From a checkpoint of a small transformer trained on Wikipedia: MLP 448 SwiGLU, rotary positions.
Each number is 500 + 40 x the weight over its row's rms, rounded and kept within 0 to 999. Layers, rows and columns count from 0. Numbers have three digits each. The size before them is the row's rms in percent of the matrix's.

# layer 10 MLP up, 448x160, rms 0.119, rows 6-63, columns 80-159
097:516448452446525522496542456484488527524472562489534496494508513460568547500523445519489469490531483466496468501612428464547475438541449465576462441515523511471519502545433529468451463464527496573551588559567530507512460483490495499467545416
101:418498502398522564504543522530439520505509518539501530469431491539510627502558490506499472520543461493487476523471509517535466498440549548516516389395520522487492514523495495482554499515497515563490483441548532490509506505485481490475491476
103:558526518509525530527532513448553479498421473511488555510508537531565522488563529503426587481554471495487543594536558538453429521481447458499529572528493554540441492494480512541581578572502519509505480509519453533461484472476504490446512494
106:503538511568414456507553530483524504489557440515517494470556533474463526480489510533489526476535491484467507477561539506518449499421538476522463557524421509516528493520477446524448510517453591563438500471487475507425504461553482532514549486
103:457426574555513513486567497458464527493494491489593481543552478500504527457502516497484455536494490524438592541433437520486524479481464522505462488447522518548426461458407481513465505462492506457541537483531503525521554508557532435480459525
095:511494491559488506514564588508468550522545464458537573507491446477447494525444429459544492538514554491519508511474512470463492446595473557493462467470473532466476486506441483503512473515519458477499470488449476535597530502463570562478571473
092:473505561535478446396487472500555493496533528529495516528513553569522470549589470593478530418508474470500501540483541447553523526512501534486461494486618506494526545490419441569479477512479510497448554494470463479509471486540522468431528521
100:527476484511436527519496558555490458480446547537470539516539551469522434499577455565561472506489439481548506445471540499540505445442494473539491512474501534513435520535492501590498529423481458504485493543560441466456521495519536510507493502
106:449438515482519559477584498486518456400464484509411495526497465485473508488481490505492557591546549539432549511467471404482520497475443502494493437492429509519526531507459448494500503503465486465548557532441521535510461453532540481529491559
096:494478495504488507591601441547509420495484569532522537518579535537519439575507551563542514493503492528472382523480495535502604481471486538443475494494497466474468475538522547518527396482476504487470519541494518515504589622499473503478488470
096:443499437416460453473461503560446458491452530479524519520506524476464470505556486533488570547478496566576451389528475570474523521543506471502488559490508518486517490457472546501489551504467493490528491551461454486400438486499533532548485420
108:472577482524550522486483481513503448461488605521484511413483433453498527556530502451452483536487520472533465543494472450481443502518482503403528552450506563493374443500493460491504549464492528536448538450511505470504521504509500583461502470
104:435517497520528497510484474502534522514479452531523478537508490516473477481473509529494391495563475377438477378488493454547458524518498548513481478509467484539549520457502519526473470449517515459424461431469496415514558531526488486457492430
096:518531468469502548461453533532603470474508508454467544559509513520522525502545503576499541436562551493474428502508444541430514505485517565476453492462520511448548507404525506466504500545446513500544527541537535508517501478480523569506487511
104:504547507507506525500547560463461523438505514457409530464506513536556572473503461568560534494460500513489455456401510500531470481490446516516587479483532549553544546510510490444476479546517506569487473450477480567455465520474522538527458535
099:508471502509476450444469446480546537488440468541473533498514524563540510447489526540512442431405563538492502461501508491438495564592466488478492516460541466524487519373489521564571422514493541461485503553401488492479496492482479458497469395
094:542504465502511464435481517543505572637523507484442507528501582443490516490563537520458513496485517528460517483457489466498470479479500527505460596516490425459489445533579549546475569511481471485494405461506519467429467528492572504530500547
104:466546494470459534460487503447499495477495558482487493522452522493508470492555516596558492561500435498472467444501589504546519541510531467465498525416437420531512453414482536524563508503456501519501496497544487417488473471474420498486466620
094:525554446500542550461477464450479555493495455446497504502509446511518539487527488470505524562504448478465497489502527588543563461475543515505604486530558486537539507500488468469484494419546488473540491448498510491508524447554516474418566530
099:487525484573488557435511556476526515454560505573510458463546520491502506542489582498527433530506457456516488543493511501419442461505509479545485454532508449504532518551505500444572459554558500461529418569504608488453520462510426423498477492
100:505424461479480525569482509524487438475494532535476525455544508478513516498481502510479472514519518502525542493449462488520474555514486445459607488488575508478556556485547476532482425440474502511513380508534514494446494537527457440491464445
087:517486530489545496532474549535566523478510537495379482525487472520554510549502554432511462516466481588550472506533598466539537533616458537478524522559591546471502491484512483531526440514490509498489488496529515451500460550507503552503439597
103:489481483471519541466456588420566495520464470483503442476495608511512583521466516547502519434446463498489502517525444513419482456511541476556531442512528545496506476565543475442544586514528489525478487471417472516428527478508478528483441426
103:544556475491535571520575475474500475477493469535543450481482533477460514514475442501583527476534500508454530493512509498537508423431515549461424533452441438555527577490448525495492488460473436433560561480554510512528557584523470499507490565
102:486521462405533521456527474469481566534528489454479525490522545460519557437470565424413493527588432504468486551473448517546485490547484562513489493487541447532503525504524473515457522461537421549492565433536488462460503534538526511510475488
104:518447495532510509519553472578489420558525454456524483460504471438547497564576532463512514490490485566464464555520484545575517526587495482569500548473496494475489490515504504554358514496563525487477503438520497473483553547468512483498458469
099:453405486531425481435506557527525421482434533521491476526477543515478458475501497408521458501534490598470448534491508531478426455512572440490446437454551508467494531537602517532479504531505517507474509514462494508537541497575487451583563481
104:450474495461534488444469545479512462526463553528451519568439481544428529460528451536579498530552551476516465477485521565443571439504500526513543495531512491567410506477540460512533476487540467478564523565531419549514535487515450499494530531
099:514484495428515492501543497488432519532508501518546459523482519535550475400468495502508476565399496483424470460465534513480475584483443512471526473452455517493536511480520501502533553519491475497501527511475552447452415495525576542543564455
102:516548515483498530483501519522487504433524515486473513563499500528475473491527507493546512518411510467530513552481484478501492517497553511568570480482499504468531496549573412492516580439443551468502554495461489449519477523535529544473553488
096:579487540454518474538456561475499521465483521571503568509527421442510457474615542484495479509514541479524433486614550504556558481541564433537534528502457457469529492469585480506484500528563481447558448512547491518507494520534555490544417482
099:500491390557431570496522494572407490480465532494406504509497536516469488453511486485475488512480482590501506426501495490494523491553531434506504459419467487475471529501542486539516506514543473499442498499492489431543515588498563446462527485
104:565502528501547527453537547500574522479503474512492481462548484467536493501557488477515520470509474537509469487540461510504549518497456610514517556486460579480573466472535503528479438589577506534428438479477497479457532475486585473543496494
107:497503503516538556505555474515477503539542502489581485523481473516452468570525468509457487531478495436465535565532570472620519585488519511452551558433444461516442488529514507539560434466482515456498491496398517445510538542542444411481464502
100:507494565605507520459421499403599456435495460475498520545525453490500494484501464413524468546511453431490433505496578487468482500482478467418534496501483463473484503530505489515574445579462479484480462543520482476516472496475526428563475578
098:446466539443512473540498486508552507477486514421479523448498509480502397446512600459527479537547539530446407603465553563443514520598490483461496493487528590460450453521491505461467497462542493517517590532539500550560536523562500495471545517
096:500476511486472508520495549440487495538512540493539520534504538511530526485514403488485462460515452468458518508450523500386493526532482525485413526463559449412484543484482453481469417553486432479499489459528470542527475520509507534476471625
100:530403467448482511539540542423484466467506448450484466512475458513464483475480467522531534561514503445464529424495531484476488450422472562537523520436538492507506529480554485530518541495484516534522457463503489496548536488518504547489535457
097:443553484487495456540514381474555466521469555542493496540505495493508569581547537550528517512473540503525489539595474519553487518547485452482436522523563497538495552513498530487371514502463547521544521527523529568454487403549538482511586541
098:508466480478548517511493455530414430471589580495548539481512505523502456455495494522530579535512477431449536551511452484478500546518464538419495439477504476546494532495517451466469466414495532428500562478490553514550482528532505490545532492
095:526542442505506578537449518535508527527421457490524438486480439492419467550523536496538566521432431466554572517487504529504509486520440559488495489519456464538465497484550478421480413514497481437470474535505559476508504414504517479499500437
099:477505426542523461484445564577481553500491515402547453439638457580499493516494457591509543456497434494504475507479494541418476464505550522536420484496494542540535506462455515595497524449483532522480511556508479547516516447526491491473531470
099:486500532521472500523529578403490460513530473529516514458500493503556531529522453458567558534534434561469531517488517385505485559422526442497471477471451513493560493530541572462477545479563515472529555468557490428479423443498463472534590533
095:450562469536531485465551494532436462475571499554496405526482512544487466534508538544540517524494505517502562508541483467486506528428433559503530461468439478532467456481484458520564432524506456452512535520515571542430461472475485498529512435
094:466439530502558519479520506484480498553476527464555526510439507485418516502456498482467506555492514490465488541514448519470466530410516416458526539509464476562495488530480522491478579528517476541484490566490556472384483505517456470534479512
100:517494488474533501512463431489472495563532495493487492576425478608511518446479532515485442532488534601482566470468527593535550485491489458487506470444449533474465479514508438555535552556521494469536480485512548464469433518466519488464499499
102:591520417508493473532535489517460492514593489496523472524542559450452508452506543553506457505513390520446465478496506440498434497539521532486521511506531555527481549493442422507558539509463542513571477499468503533494453443498552456506530491
103:500489425456585540466429446508449463484500538510485583596494472514496519469474442497482574464558521463487482486496516535502486473480485461473452481520551589514526464448520492458492539512558486516512531561453526498433506472511443513528468459
100:485553532507495526453480491532498481461474500502559485434506570480498511530558599447514581495509495520501548521574439456536494518598485528477429452464491398489432555575449468484527547480532470523508478495508479492500504535507488546472528513
100:509456439590521537536525544519519515510566585559506474496476521524549462456430491511487530524547528488527560414619468488457490442518497464498539500510484423519503457470452467466513498519521451503537546477496508544526469463459592519458405530
093:478511500499494445466518549539506510459465377510498472565476557521494429493501499463476500450535498517464473518532521508476577560532550413510520539463462498445513497518520514501459497487442449498396507525442518571512494591527522549449531515
101:471485394535443461500408567529534519469549495519445520530493469573503423444470479482519548529495510544494526429550505461496411492574455425528494465511463517561514439534513543502450536472439518523442529564512494508476478540525454462476541448
098:473535479456483546462510544514459531492565535495541422494567516462467463495522415466522514547528471489475465478517587503479545576561498451564525558455496554471523532520502542460471507522542482489481497474511491535504420479510449442488475496
100:537512555518465536501470468439539512538493488471516489486515552562539507469503495506463519500530503465487550491432503514457459488528589543471481512484525433459445548532516486466490498510501505529472472542538451491514478575416522562497504478
101:403496456457554531498493570461446481550553427521393497484491454551441488533514439523463525521462490456432520451501465487474543552455474486458459504462505425518509519496468487488553520553431515501518508496508522496577444513520453508496502533
103:529451522519500501474504442491506565519521461472510482537530488478499503552500535490509553464507540463574505453539435437438440514451499452490445481513561566481505496441560501501560488482514535550519493547496459516485468512557555418489546471
100:492450434494530497488552497456504546504485529514490490501471496448530450517461429523492581515544523509491604466459512492467474438449531472485562494536470442523521479537496462533549491501517590501461465493413475602512469515466503596551474495
107:477535547507509469507524503524554463489456550475496516526553522491502472526460529421486481461529526494493485535504538498582483526471451461541516495474407524453492455537492478525532504529504602491447541428479529489522488456566412478494435545
# layer 10 MLP down (transposed), 448x160, rms 0.0805, rows 6-63, columns 80-159
096:453530482474465583505524433383465458520558480507446527522508548536474552517497483509523480546487525456525503536458525537498502524516470586479551473490434550480434509414501482549516592510508522491507498572562436440376481443532515493493548527
102:515565477531464444556510435437559460427463519519499578548490565527490420427472463445499530454496490537485550530523461486498502463499490493462532557522541486472388513549487462556479559506530514529485534538510453440480537475521496448419549437
100:514575480614506517451510454500476444476476479538426484472471468464509484499383493529509481510508499463493469499547513479457487529460593496491484469601537519508461491474537529515568478557496534497471476574455516518409551528541475578488560436
107:555422432472506562532456505477462490538481516483552498551535539494542502527509506556507539522516424539509597481311538498516469481566594464524472558451508515519493545453541432531481486489512491547522529475452519558517456527436548472524548513
101:565487533478507528562582475529524552507476468404488516420463480566488456483546474524517435541490518493517457417555469512510481573503463527515436444469562410505514515487476488503457480472517507479470503494533467542461502490487585438532506490
094:478552443459497519454471537497502431461477499503453527428548469562548495475550482524540465402531569584457535483515559501466537552438517517495478487466487513515540494552502490503514504495455491474552420492553479530529601536528544454492549461
099:541502578446496492399474490513543504456447504422429443574492468615476527426483526565504488499438445496515484497592484514412532465479568482513494497511501569435554486525515495542552533495453454425509455453488428546508531416463511549436485490
100:512469443507491492511546482477459440461456454503569474546525541463483473476482549544563506432543445540564468495472492416388528509505463552511570528487540500568487476493597493487447532584528602466524549449549445516511522422517456498507496481
113:484550493502404509518493520539438557503539474508479478497478535559453513507512509441488496519546525511472558493594485527472439396516515513412493506492510574515489572544566490516555538448500522437462504480496511553450541633554549547533500441
098:503509518507483461467504466453482570549463492481412561520523497485508514509451490490587506562570516471449515497547476460501441444539538463537485534427478493513481485495562488395519520516427512454502459393498481488493485478464517464534445458
101:437446491472487472513545491504474502540540503418535462550517516501511513488532550470472520515481514464518433464501547555406449484505546543471507491519488420503615518609532577576528493460505475447494581495551521415492583498510520509519508464
110:528489461363528508527491523469494515465494494518538368474459461444447480526576487478535473474470484523472510497599455533470488525566523526552471527544464536465409439575505472530547479548526468560460573482517496463522506584560508545492549474
104:526490491539455509473502538505533518476485599528483544467417510630469562485480508554547467435514458439528485514438484513505545469464498479530524502533515446462545522497510490441472456581491477566491518534487510455459546407545490472439424504
092:529516487482473511551494536542498516502447488495477586499519583569528534515512525547553513487385577511513551445519515549481469441522475476523488487431501490486514581369531482500588482477477483515451452508543558563447403518593482554531471516
102:543517484487492495546481501502424457507514481536490479535556467637492579502523448536432511439465518491504473531471561472499377534551464481531508464539581513478531503479511522518473419463513487508523512530500500479415481475457517454491522506
101:518563449491536525541544488460557487528452507491478536429489519503490522490500474533521526455468577460476525441488501520467580453465503488616540485448452505490457483543581461546482473547496501449453479483585432545540530549446594503469445499
097:479484540501456430533499470481513462510439477430502471478518480466503492518523578590525421482484433479568502542560481510513479532490400457468497497532476538508448436466490517497523495469522431583502547517516485551451507505476587432521514571
104:462573493453425486460535516492503531433462545613513447587493518488466474477494481460471550491446492527534515501455450445518508529488453526462488577463542477467570466442477462454467531418475525474484451510498482481506511606429509600469445489
099:421490531467542458544444538522534498587521502516473514512496500401532478514518501556461572520499494530469465496502602492468467520441475436536434497468478547468452525468503501457487503516547509510505533478432479516476470602506513615540527482
099:514473496480448535510505584523463514466476502503463560508555489389487537466505490602464527474484610475451459553537534506474544470463488561551472564561448442475495503421469491468525443531438534488519538500565450468563495570552452431505487496
097:513496561497527463517433443537537503510484444451499481446528584486501505506498466492521492537500523473480412497515497586507400457515546528554478459479469464460445466549440445507586507488533552507458455471542574493491552459469497500539565443
093:467521419521505502481538412493468506536440496510548469459524514635453508532507428482512513444532479471514531446490489538438416498473514542542501523438431465492446472479502485535451519456532459490481522443527492502551529489520433454487558386
102:454468456472526532592509565529430513487525490493468533545508510500422463518504481485437580524551447427428522529507517535461519521477439570477522525500538425449585460490521454476521504533504504572527454470475557510450542524508520479583545486
105:534416576469452434539459509508534529588498483479433498527479502456504429472448411550448494494486547463475575526553469498459523544481564541534463460492410498440437524502519462523524581526515531481414520525526475487484476484454496526521450479
105:475448422466498536483436491486520437529460561549473513457469549555549492552456533556440563511488495511504489516502522461508495500465487487483460527536474514507418465463559471528504515545607569570483512505460505539516532553476526534493504474
101:509490569453477521445518458488455505538542478564528458500520535407528474501534519566467523459541511540461532505458602545554511556551510505493481520541492465472521546533460485509482490499544517497549466419562471487456540395539527522573479483
101:574487392501408503489489500513493487471516460427527443425554456530534505462514478497485480502538552519416483571521548530578631475497441533548494538509483476488516528449484475557467466487547461525449574506430511550590442556548531536475536554
099:509516459521491556524492452530498420537504501543550488521536515551540457569403450529515514527548509494517499529540475584504520444528533460489503531511458484528579546481538459494594425601446521463511532532483454540534507472505498541493502487
106:519530466503477435470487498480435492532488458488467497509507476543420537516518495490471528502497437485453461516559484513527554529511593481484489439534495555481448520423465517514454409445474523490488493437536528476502507518468492431537433488
103:541537487443465519492559530480553512512509446564553463494411473524528547556520506441434548471513449587427460497625517447479463438543522443530547480491467494467473446597517522514491500537472479468549504506535530527490493564500525502490479489
098:519532485464462433545514450500513456494480567461402474494528543664453435511498440496443491543547482446494531522491513546465521441569557517547517521516523485500457455482535525499529480444479555510471502447444498419484469462490475468501513476
096:554487474531517564467460538509546447443518472518440480547562493439465493487515574524523528451492521501543459478565525513498368464471440540546473483553439464473490502523534548478509514526547538503593449496503547416546494590497515495503482530
106:545472527491527515525460504521560423497546505509526448462519413573474529496571476518542517368412498482535543524409467482468548461512524509560514497495473455522530493524530509515506497469461475554480545580450556440493480520536528453515470486
106:420551456483485604450500491494503496503526524496536512527493487473553568506523504574520464541551497522486491464506490453519546547499500452509541460569511502494533443536514404460562462543521511558491491514461581512478486484496545462571547512
096:499529553492523467512533524544456447555484496532512385490493537571437520418536482508492487480517492501501565470483563468519503475554564625459481513457520491445470444440494521547525566478511462433437545479482445500578434581554587489536526527
097:520555507575519445533482461462447490512561522540558477498487506521535426541413513490564462558448471494512532459435514528452502512512488494513525480565431518483540486531556509502437553501495486471564583478509537513464511525616474511544512546
099:521533477541525524530477485526505487541533542472481525515440501497536481562527516498490520488505461464503476485436486476536620555516520470504540460454466454513493506550436515489480518528454515438533522506524472576509508462483532475510522540
097:515478538468513446499496483456418501507506451487427532417511464512499464449539531565450506451455472586507516437415506483555527451533504469513534440553452521513533484501489475496458587495432455459443483574556412484489529428545488570466523494
097:535406485452483477477492426506530504486492494516535500526500454410546510489504499468520519565433474484516494467471493521487452511430465454534553529437479358592459450531488511441500519472525532521512527515483478458513516591529490561475535555
097:483430465506438444458417492482501488490428447518512549505522559445506519544473466434445534474591479500496521479417526460495493494517468449533578554493477470515441492449520503443481546519482507450508487519517517559523504461454518422446524495
101:561489428486480476584530431438487474533550537516555451499509465342542566463413494411502497506550540459504418447562465472536531485532501499553480434542498543445448491456477481582511472522461517490521492546530480503458537518440539492492538458
105:600516532512485475533541477462420478499537490479544589498495516388485497490570549454552488468519466461431463468593502474492452574556470528490479526459526594502487484592485519577570497508476520492508486481491467539534494607486495474536574527
100:468547532478470522474468511492498491516507428536541490508478527552535515550501522466498589445458499507443495469496465490460450491437513515510508513475544506522508393467532555456474511465492381554508494509483464438407552554503519500525531506
096:452542522563501418533523470515484518588432483552468441467498562487541431551505549464560502488540474491483540533398468517521412510509418597541513427565444495489456520481514499497477478548438500519458523468501509499477564434504521480529487515
093:573517499471465550545472487503564454523533494472467444467446500421457528449483498535572525433552503521474547539500474526425524520493533531461466519454486487533449508443517539465487504500456499456516460441533431534570521515476514460494462517
101:492505518492518558508485505449465438434524523501531534534507510499446545462413513430529540540513524506536528551505507485479474517413519472442478475519467486517500403400462608564491499508507537496537467465550514514471497439468503504522485576
100:562527534484450455461501496500523499478520435440593494513499542514489526480467500479527487572604494519528480523517475521508543553439506554448467480518514485512467431501479505488522481501512597466494478565498458541487521532514475540405462532
097:445477450470535438500541470471546517568451506547427603485527453485453473489461427559472466516474484419515504510482513527461527496499550473428472504513488537522482498520437497361527468445504466474471467508459462484434480586593507529524507552
101:555496538473515505538506475468427486492498505481546374547479451643558473520506480479560440511469526503492553523494459476531494554477492523545422446436527449507443568476548441446502447456463456507479510463506439538536450544505495568506525483
108:493509480513418503451540501509490464521493395520494552499476533635463493555527564494534455475451469577524505563388513525456516457517488413525491525516533476496539473510416551543481460529454436481477452514536487526527494574449480431526538517
095:459473524481550421521434438499463465511488568516497520589497546502522454500580424453484455515497558471497508428430588451501480470499560503478525420501533509513486551538515506468520478532515608506458467481568522528499493546478454470553437495
099:494493500574518517527507476534495473464532519538496508457513520467490502582529466484535568518555424530489466480471505503431489538503541484535471461564539506521516612509529449472549471541500439566549575507503517478506522577482483452445507507
098:449572549559608476502543505480514478515523466509489548472441452452530468479561472469516506475526491487425483511532421499513501475470539527465591489519494475525456539457482477548533501505485495477364458521416509497575450536545594515520459504
102:512511482507498442501549495542462460463555484470479445446479517534451489466542434482503451518558475503471521465539475525502471497572537505507538500446552599484583492523473503493557434547415472572475529541532506468516556506491506565577503542
104:561493487548530530509460460520528524522529521478498555487543528493491525499475483419542459435493561509485436481542479534490441485478576521461540476420556512510538550544524473426470487501553568446505465500523475443419495524501469551486493442
101:480524523524489505545495498442506487570550529485506410570499474500472578530464501495565505483469532491482515471499491417484544442524508474484540563535415571478519489441555501505561533513563476523523436518520441459513527512451543529503521460
096:495537530421461512461445520463558454479511487462559504536421505536488542507440470536409475495464528488617411481433442407484502465455497431546527476550532525506550507438470562506468523516526510420526481519600515472447507484547522489537515521
109:557486553457485550543459466466529471532526463534476511496449508562435473488559482524432487501502467486519477550429482527432552479563436438535444427523453509486462519480533523570508505527514442487493526422477510612552512544437443550500464502
# layer 10 MLP gate, 448x160, rms 0.114, rows 7-63, columns 80-159
101:482549454515559516491494495527589508466471563537460523426425491463444513486526538537473493512555487521502488424505430421502446467444453509504511481493563461471594512500506462525460549536549514575441457529509477464482511541529543497487502481
099:502534548495539553447451453522460455428478452515519394436510462532570550532533497446465455528522571563480512518520501500536476554461407561427455469566532497521487579459476499567463568532462527505480514447501484513502526562462473480501546495
112:497455491483539425490469439489520535506571515436503433492555438494560505440504456514483461497493486516448494514507490485463529572485479545539446509482511506526488502517493574506507536472524460495428506523546466460533462501527479567486499549
106:520490465435480510463440441528455479531482531473494387547467526428481491476515550485409534494513495466499508438470510470517491468542499466457429480512469409530511421574489487505421519483455494464546594557539525533491447488483534558490502541
093:477507461523519439535474481506526512498586548569523532447449460454473456550465488518534517498470541522539537467549567515444518442503541499467557514474456481483477478534496496509553466485441579484442474497469453472535442550561528481459531489
097:549472463576504439470527485448563424482530520509475579498419503442418536500518426448557461477482407392441479533506485500468545496517476436507509454487527495491563461555537501505492485479455471490492526476494548557543492556463508446484407484
101:507493459454531455462521516488509466516515498529456527469524493518516466514525478558416479543489530514511550564580478529458413508495432476439451488521512445544556485490514515511486494537524452533443483457458441515500547481525481460512475550
105:513434536492456479529473507530488457460524488437579413547515552471468530436470438486506552456531504480484509517528569543486534444504489501487472470538484576485516443576510530472519497552487569472521541454371582554447542553509524511502517451
095:491425475547462417518546446507463467473536453465483514487471495516593539560539509523412509509442556511468513511543521471508460505517447550523511502447563464504501553431438494483491516491420541517518552477499416548564503466555559602522519559
095:507416560563469474481515502402542504570516419545507457585487548497487456478464540458495505587480508474481540499491534470550500475466504502486507482561507592539512559516469515492443500536518500530501554449538543512643521482485470532464457506
107:532449518521517506492492483495514488513477504432482546508464478470496458550450404484523513513467513474515495485453486526522539493505532460471459456558515498535556594484471449608482483560484521472528457563461506520519517506486563384459480562
098:507613515467542466419545500483433383539492471549492493500565506438447484503511460502501488536397559492456458483444553510491547481520439549495441520452510495526519482457546502486472522486508479551519499542513479485507524527457519465537522517
096:499521562551508500494489534512435425519457411492477612516434493499519563467515535481504470481437500471450529450507487579487544521565445503490518451494428491507509437504470545515457534532466479502493558555549492521523460497490520471566512541
102:494498554449451479452490474506485525456468538560504517490503487533492445482512500557507540499457543529544492533491438510462437476480492503446466444439520436500548409527511541490514530520520532539492376497544500509495450488493440487506463603
099:554488506523443505474526461488417521513568549567477535458487467475494480489519466419457457502462545450534463436554506525467511497541436477478456468491519434524503467440477437495538522555445526448460476552483540442482484484545527480518549428
104:553487487534502447515517515492435572550425500426454491534496497523505533537525479531486517521480497498534560493466560453536542497486515514409527489527575510454575410460451444496457489482487547523515499525492471481555490532405504502575450462
105:421477506507542475460448504529507494499469501546511498562460482443562460453427535595514542484516468492566518463555533529511545513474470569434593483470524520484524470559457462525498468408520511536519469493517529501501413536523464564589535509
094:540491534512506407508551536436567431518578449501507517484513506562552478473564499438499497507471532473474491489558531500517469506483484555499508525507512554523442546525473456562460577534553463473481521478469468487451466451487511522551489487
100:559488544471435482534521485541494478522524509481441549467534505456491507435555516542439538483438459494539533553496458494495602534570459553512432573437476531531528471505442474475493463531434542467451464549425464526418477514463452471495464435
099:440468525462543498470474505453507580576575490430451481468569453477526515536526484497416565482495505527544476450526463475494473548606531489417464496470471452524523534436493506483483475600527498460550528493485563558547468429391538507547508480
092:429501521549506469527481515499502543491489480532413441549548485570522546411512536503450523560511552520473446534593505528548521471555466528379470522512547546544485511436465457556505453517504543493540561517428516475461521504502491516492482534
103:529420530453492528499477527513518510524512481466462463467448505481493471512478485476486496453461423531524515453506496568474489433497471553512544506446435560487477497497486502459493542558458477523534542514528537533542514469472462500460497511
097:495500478469519501537486452519558582423477524540543510444570552423443420459483522483533466491510486512499459491459499509499504491512361437487574453518498491486573498510463484506498528568512466473464455514474541452506520522516519519453495513
105:478463419563513435550542446511459535452475490498495530509456490475554449451512472444555407472450547500501500517535518509470471502467518483513503549473504440471439493501459446515494499480572565454502512441522516547500531471490442507517554551
099:514506516428498450479521520491488514387505467444479481492449487537517561506475510535470437563490534521495464483560528544570559497518499453479505490507459467527429502535417535557459536495476595523474516482526564469571457503496445500521495496
098:471526513500474480541472464459472552442458469510503510495493505452524475516497524503548496557531466430492545560507512505505580493543531541554479460566473531521473532553462545551552547511569492524472545478562482475484435487483519469560539472
102:478553481490508531470534514514493522466529530530578518513468540513442474533570506510446518500455523508523482468509497512473487490505427544524516453541496475524547558523515535534555501529531508467555486512592501477472474607465484521543508495
101:508464456499505430476493469597481530491544503533572510445485441487499538489548534448540542481486510568473544433479528518497571477469482550531483456488527510514480439480494445547501494517481511515509575550499532516509484514529535449498555484
101:556463481558543512549491512448553496484530536389524432526506501464528432444480480583496555499417525463502543445485526600503467494514525499529553437507476532550535528502525506494498532502615531448493539558552584496491523493489530482463450475
099:547492489545539492597500505519506501509481550520471475476498443584451533485479523570489478509476464493518486509520495489530580512483455587434540470507502478542507455489467479501468603458527431515536460565519414514471499470524514515498507503
104:523503552569449459474485447508557419479525524492430495533450486540467545457493451504473526475536483487449504573535516532519525427485534514524493442563502459571473499508540512545496546527440455540486518464466493523509539491431522481476546465
105:480427496480530506480486444495474498459444513595506491503426544510506469495498452505521553496482522604512509552521495503506457490507450475415439454515556511491525473490490452552467498500509503521463413458482464502454532511488488454461513518
110:570444547556538492559567488484456547506527496551439522419504507531538519500490464512494476492499464499503568493517539517532555507446547485469472494447541505487456516455521456487525475550528456413516471458617524470500488480449445517484590535
102:495523504498491552491572432480520567485543514487489518451468576613487469391520512522477520492498461531461577530463519526482523464496497560461449505552552432516477556526435393467529554497481496487442487477490462543484547533518477493501498503
096:529461471470510524514523472411523371522505492457442507522495560491535519508557534427482519541517506474515478528540455513544480555518476473575526494460541445410531494490494456523502557574505490441535547492558506527518487503537494488574500479
095:531497498481539512596488508548545473440505500483420569442507556482517449447453520523455512453442526490454478492572525575549529535474565515461501529530476459512555558523505520538501424443563536531444496517532504465531483523446511451418451438
104:586468537508554481485512464481504508478503486490452465537465477522520541529497547527520473507499450539489483475448506458455569553491535519470502489483489486473502527469443516576447573566545524459481452455537558513553490510454410534473477523
096:450528424453453486420488543454493408480527550531501446495497486524501484538536507453478533500542472498577493463528494442403536541536543487499555516435451422516465521539509514461542557464467415516560524457539516559513473461469528447426439470
106:627573579547467481506523553503489459453465512583507424461518493466489494595487515532486489515543533470448504579494551482464502471489520518437554477507506530522540527479507465535563495549541463496462505464524514534533613555534514565533520555
098:457516586566524543522461441503499488410549610454486493503569486552508585451494511463505396500491515499584438465552426457538583441492601518484491534513477471498516492513466470490413507563485547519514538453453486562553568519533489479500468552
101:587525439550445466460393472505468517545480541538484523568522480531520542497508474552522513544510528451530533442519509551547540472517481543491496529516466447453509487477477483447426473456526473476510453475495550422550471497511547471469456484
095:425499462477469412462533464489449526466560524488459448540554507488476551526557516478477528487482502544520464437448450528465526497551509538494527446430581491484486494492537483521477558524499501463516517417537536541496545477465466514545469470
096:488531544493470464414471514500506464448537494462511510426510504497529504485537568549416568447488496430515492538542518533463451507523531421531513494474472489473470448535526468453557517533528542499474410479476561482469479586530557518543514532
092:450487460468538490540496484506464480481530461464545520474497566548534552463446547543479539501498537559454544543515531497519477486516479428438548548487512504517526530489587518517512488524455507517531552475641580508407515459522540551507455471
104:532512496558510554490473524564456588534484497477555507518499440386584454490536511521543469456493545497597526524393540580523519482515486536447539498493494479543502469562483493568484489473483533528482564492564492491520514462472501573532528519
102:488465486467472472470439382468473584561477523543469475463509473453488499555533551529497453524513525560461527548543532525493456538500567505518481575494541491508508445467519514500448427538531523446492478564547539490459537539478501449521510549
100:458498442461468557510503513523418528544494490555476469541553497443517515439539437472446492485508485425475464553441534555547526478453503542413513546491498533530519540548526519430496470504539480490492549528474509457427492552468542530428511400
099:466516581583532406544473517481473546551522417542467463515447522499493490472450496550557507440460570478495448527502498510516512504476450520505480463501483510455467444507475489426493541508464446543509528471546466473492482556495529532556486491
102:466458530487502546490528512519512487494464487524512457453465465495424544522574500471574513501488477573512544587515484578485464508452519433516503415456487385502473479499468487491424477498512462451536539503466486524567423451480524400523462509
096:564503450513477539534524411533445415532599467528507477472508485440512522452467405464485515528458478531512481444505548499452546543511457475493497542476501497535481450468481529500504524502476376473497459561483587524486537556501548473496497483
102:461506570483505517443503495543474534480457526533425469501495567544530483537527478516442469517506523566478520501512509565475563507585478472513556433450509492470482452528466503456555455586472509536514507516511552525490513520594511432455522512
099:593525505535501501467520521483488565469457448439512468485447491518505497488497504604536466469447515442516488543576515551433575422455458539542526552506525476454532527423471431565504465523512458455537491511511494457506541492534576607474515472
109:543450568512533468444522441537478521495414557495487469519506525508514452490510566499509505500503567514427428507524482489567523497534554516552455503496441455555485495573518477530482515580527571484464528482507542447560550535442452437494502451
107:505436528471575536490464518470520539560509488508548491517534540522532481420506460516504504476480547566530526464403508566518552467488573481515512479488450484551541576573496496524421475534484483536493504534460478501478509478493577484542563414
094:513508499451467510494500537493486511440509480557504491488495507449533538472522472468472588428539504513487494479482432580427453381511517561515574473491511521540605538461474456499471514565473454503518452470483550444501534515428438506479445538
095:500485499539476418468497546581524534545474530503537492492513578495474467525489508477429538575451455410468500563533472490496493419457460540503493485531532461524476444530497559530501523464519501442411469559517491503398537466543467506490523441
103:495499469412426466502453492566464547529533578580484514513454504404507374461526477486490520483471552448504533501527526540496492475531501519482531427498531486519464557459515455551487505491466476482500404519523461555453527585456448431490531438